Weights of a small transformer language model: 102M tokens.
Each number is 128 + 32 x the weight over its row's rms, rounded and kept within 0 to 255. Layers, rows and columns count from 0. Numbers have three digits each. The size before them is the row's rms in percent of the matrix's.

# layer 6 attention output, 96x96, rms 0.23, rows 0-95, columns 0-47
108:134087184176106107173083148121115119093121143137148142157086178108156073100148139142126129108083120101088127101153115142126171148171174107183089
107:111101137185100136066071085143095158082166180143128116171132180140136104146123140131109142126109079141089128159106074070140107131154131117171171
105:130104096119121136197108111113085153109130138102143108122125219165140106129128185160141162147093127119133179114106119092139116094083100155093085
094:155119180114157143219139198132133104151120104087193128099126145121109149139116143121073166153099074123081104112103125103125143149144077134161124
083:123203194146167094164180096135133101157137170138134155144146132109073128107156097112158147112156140107114111088150042111059131138135161126073115
095:090138111121150092150142106114185095130115071140164105145116139122092139142155100139166157172172162080171126157115082108096090075111136154171108
114:130161130138132122104169122114094135091096135120113113189123151118199130105095142156118133123088143146138105143145136053113068172100172142133188
083:122090129142170139178117156121081122068169124167111121089170168189102131151140177111091097123152112120121101156201148112170106152125145133118091
101:199109140137158164118142161139160130139117131121084146123154139140159165130150135147174131126100038153126163175103127127113122075185098131204143
109:169146196124085167145088129122126188136196143127121172162151146062110121175150105122178079144095128131127036085091113108133130110112089105121152
087:104136164088086096115094139095132092114129119127119200118156172149150126160203127165123185131135087179122158166162158108183164134089129131167122
092:102139146210112102189106124087155165216088106135137155145094069108142088124116090103126154143123190196095100088128140173134135163124108099120124
107:162113135133129070118111147167174130175117124121110118123103161154147097099122128112139164137123104135096091143105111227135155153108116163116129
101:158145131110151110155122192192108164141125115112112122116149134177188141086195180145168131146128063112126154146163098163082082108157182168166188
105:141116116103102170114134091132084061181182164142101166163102135114113086106127138160107128104094064156132067131069138136188238130139158170150162
103:159193140162100131118145168076117076135106119118130100133176113076136083168167147178170142066121149167102144175112114095121179151129113169111175
106:102088109141172068201090154139115129157075126146144059163103135130133145115117096107117121107131058181122159154166072141115060168146093189117089
094:119095120133144111107079129117127154076112131131137070091128145146154106150186157133134100115118143139060116166137082153158157092054149120178106
103:156157125063175120145135109155097126165081131079143122137102160180110087138136137119163124115072096074096129126074111121090085176055124078189149
094:091101136193126113122118131121171101162146171089163114095180166170098131099153132080134149130109161157139094109163212061108199172139183083098117
100:126096128117142115109094149112102103118111126085101094136119111119056116137143105117139141129154142133099168130109084075147190106092142056087164
099:102127151087124105143161120171094165140155122139076118102181110171137117145165157095092167120080144124130102099191086147150106166084118129098056
102:065144109101131156128148088133102170056091164097111156147138115137147104130141127114128132120186162118139101136088121158160110175104139150137106
092:101139082114155160172162139122073145137121114148099210137156123164126106063132139085145125134102166131141129071113142143122149143085113105087145
101:134138120161142148074063164096106113249144071136149077104124143161113121077124063115090161117147144118120126117129126115079146127120100158085161
096:068163062121113124144133118087125115141116082086159142155034082129116143140108112161142141161118165160173139111065151123153095121147170142160184
106:143138090119160133130173178157143165136133085133079082137122104155135124119149144117070097071126120142060136108205096161115079147152103090098147
098:139133113119192185104073156143132168113114091182096113159137127110071124134097133160175139113134085128151092101043137145141112142150143150215169
099:178112117128134124093121145167175117069178113102144097145050165100095082122102106090121191078186093178119167131111127187092110144129153174094127
097:137090113134161093189165100176100126185084133143152131128190133130084158166132165133124137114151111160109146127113142161097144129093165065129140
102:111112122099125135068125140167113138120133150156115119110142121173140091124119095126146120114174192184150106137081226196134044112164127101080110
100:095096104139178162172126103182114163139150092119100085125071152148132148176083150100069117207172122149148126084114071090158109161120140068126108
100:147184122176165195150107138114139137137119129148134132152095137180095155110101106112151084114148091140121136119135127121133094138105094088123076
102:103167135101097127096096147199125104136115120115141117071157118170123157119147120125143155096103190156093168150121118076098054120130128156173144
107:125083111077128124165194171100143126136092116135123143137104089135131158157157092158078140124170111159113164171064097134120070049081130157116150
094:147136085108108113167160202170121204136114133161103172107139119104097147124120123099110074152083137135105172077119107140149104100148107076093039
102:085178097155091088137130128132142139097116195123163171121125106101123098124071176098136108105081147120143190159138103165091121073135050116076123
096:169127125083140129155122151130123160149144093117143118156118095140076136070186115168065139160125102071149165165151140127097141139139121138166188
104:126069153075109157135083087061167104159140083146100125126131156146114155158144140158118138147091117195119039155148160130150120105093108152173111
094:122117114115113118156120058142100162115093111166113156083156114112150084150093168148155091108112128123089182109104085115153087130140132123080073
116:151149174045143149107133108116150155108115112160159117118123124109173144107143177085134136104099104142098121138122157139168096161143101138161136
095:166127162119135103158119125125126135122109106120151128124101142135148182114162120143127124124091127138095118021148092141120161113099138112134046
102:152107126146185156110143164108122104126143190084067115125050159078108150123119160106103172128153167139151151114096138080142182173150161141114130
102:140089115145108151112084130100130133170207133133106126140096149154101126104128148099118149160143154193176088155072163160093140108133155089160093
099:110104163115122147112130124137099105142105112112120101127063162225153123140142107163123084120124105097099146148065107178112134148127136065146144
095:135152140110151110129123147184114106117116183112178165141164147091132132113099165108118152093084093130175171091146155096114085198132136144104141
098:095161129142182129106121112134159102133126098082124113143073169134099101190150152121105070119125189122119120143040110145127093124140161128111096
104:138181088109096100119128108151132154138142151084078136122120182073096115121163219108135157135118143083123179164169067093110130147096126139073111
080:103208158108134116133097157118120079134122117129131101114186084122150169103116098122140100092078121132129081071090128141122114096116129079103152
100:178133091187135149119110099192189132111166137114133152019125091165106183179146128159133143153147169146160125135141117113093146045134104052124170
095:108095096102114128119157113140151164070086211130183131105151129149101125121109064094165053139079126122179094125135123155166133147115168171115134
110:135125132124126072148105125113172135165114055115139101131121103131133144109147139088137097124116176084149088173078146142149125122129153181145172
090:135161106134125121127083138120111123102199126125082157081164127117151165132102156207153137140158140094127131129167102143126085144182142150170140
089:081136196148172134107115171146110129091143125144113134136132146161152115102125099138120131111132162112149156177139063166081114068101093134113128
095:130134147147106123214116146100127140111169108148167137097090123079144128095146144127110047123133070175132178135164072168102183167127124099153156
110:097131145140122193184144163155109140124110133123148136131189143152152124132131092153179074069114114133112146137068103158173139114155124145114091
094:102166073175140128116161114145106169119095127114080183124164116070137154114113152089176139169139095130173082174103154103127135162109176124167169
100:118149162154080127159124062105143119083136154159150146089151103064141067133051166143139171128096169186089147065116113126137116112174197108168104
106:128134125129145102171137145131119088199080139119082109156170127104136141099063141102154160097136107082094147154183115088149162124122135147105136
107:090157120147129142148125076132127102170135048093124179137105107101151147107118155148099054127136155071180133143120119191121097166098092116137094
109:108099157145201131100104124139163127128091170110125066111111134065134079122156126072160113116154104166095172103136134175128144112079113150055204
116:078129092136120084115099141134190135163123118108098103147135125049160132160113077088078209153183170151134169127132188190155110096161151126180136
108:119074133072117185090101107123171122067132130110140074148139154134140133133135162131134192123075096112201160115133198113043144116160125114179123
101:096134126137180075147131095148184114141103143094134147146097128076172158078147134150141136102099121076114165093160075076131087143144127204126119
109:123163115148108100158149146147096137204167123109098123108128097149122090108121082161113145160171165132127110134123068134196120120070168150111145
089:144079108165145138149143154128156233077082093107097150095110102138127142122160175202099164116091148156111139166138133119107117145087100194131112
097:143140162132128156126089151076137144127146098163199143093180166168146106115141136152126125101136108193104062122129124168129140174075113137049137
110:131098205108139127082073118141117125069127151131099103164078120157142149103092105119162115099141142142117169107139237135084104137128101103173113
094:131197125133161154165111132145081118128191093103165120089104103134106126152170116097135113201106131096130155094169063178161102177155118088114067
097:121111147197106139089106158120106153153141060166133111166130139194095119149143130150062109111123140099117098179186163118161170112132076159158193
088:096169152162075157101130134136087171169085154111127205121097151143108141115165133156111155168106124115076105109142100144133139128145100118069086
104:108083128151098058103099084090126140128121132119105141098102165146115101128190102111178079128139169131130082114144108157120134118104144156129188
098:142147155116125091174136132134101118186163138125130156095125133104115163141139171148156143103144144132126188050089087131126126138122056099134185
116:113081141133139137097151113146171107123175143111104121123128120164077155141106182154152134153134124127118148247096079136100214087147141136091136
099:164107155135105151106089113114092087152086154108090169122138126153151134193105134150153090104171171151132130201071113093124086137167164116092131
092:050100170111123192127129193085112093149133119129148174124152123178128146133159165132147132147141148183127090077111113140089091210149099138185164
102:134073106160115127097133162151134160141133176094074148029137135097149094095084148104118110160165125136188129164148149130116188156072127040060076
101:105143123169148141176169152159103131178138116184111071175115084112061112155122131163149166130157092173157097203156125093112158134079125128137099
100:123191145104098138119159176134108087170122207104175143105174106103151095140091117134115137151136138125197173073116074128127092153055094109108171
101:118161111137100159146170172088074100089110132153126195104172140153132134114198153173120105077100147127162187102091114146098106054141099151104157
095:162107124138168183116192096131134117152118085107070080111130124082152160144111143098150142166131104161152116116028149102152079141075127179140105
088:107085082140106168179138081168154151116187107157150095162091166160131118117103111127134080141095164137152149123074119129131128117201124077128151
091:137195147119177091144078153106159096160109108133122099134129140202155100130158114096099110133191120095116106150129113107150200072104123162062087
106:127138145114124124144157150134154187102112159093181172153114057078149167144125124164140131160181145087114093100166166091114118121075167141150194
101:142091102143118123098116169092144145078135133086132154076144143172127088141150107136117152123191067176130153141152189199095145116143071095157062
096:124120125172151117123149114134185125150149191142140152185092114120114154115118164142096111089135077147125238139156166187119147140136105091141181
097:097074158097059100134138162153129123108130117098150137159122106130130129137080084164092156078103124142126191175142114107150103090130102114160097
106:128078109082065127143134147149109140093096154048115166143096175173138107100089156166165136173104207173119077134107124103058182124128130125107118
106:143108133167115129148124116170145151064171124130073096175092130199118126103107146105134119094152152136077071096086139075148114119126147161139143
101:150197112099160078126152111119112134089111208117174130130069139156085152142082111109131139160105142103130152092188150125136107171102191141062155
102:137134120104149134150096150130023113125126133104127137102091096142127118114160111086196144106116094109200116115044152125076118099104158147099133
107:171158131118149137051113184149145093113135161133054093116134137158117164112053141167131104123147134195082146093115134106142117178105096194114093
096:140151154122105139110120157170140066107163137127116164155171144128136091138180090106096116143171172072166151093146163173156102093118175121153161
101:144106161130158092169093156146163081133117104164097081144094076204106156185122109157122129107153134157105130074183112151064174138109099124162093
082:156098125131183136124125124118134143128150104105164135133143113090185136153126119143132141144140102162127146098078118196074128206091130152128230
097:109152146177077064165148147166147133112077082118127113121159101191170154147117128121070144134147075109120119119206089183132105124096076151123145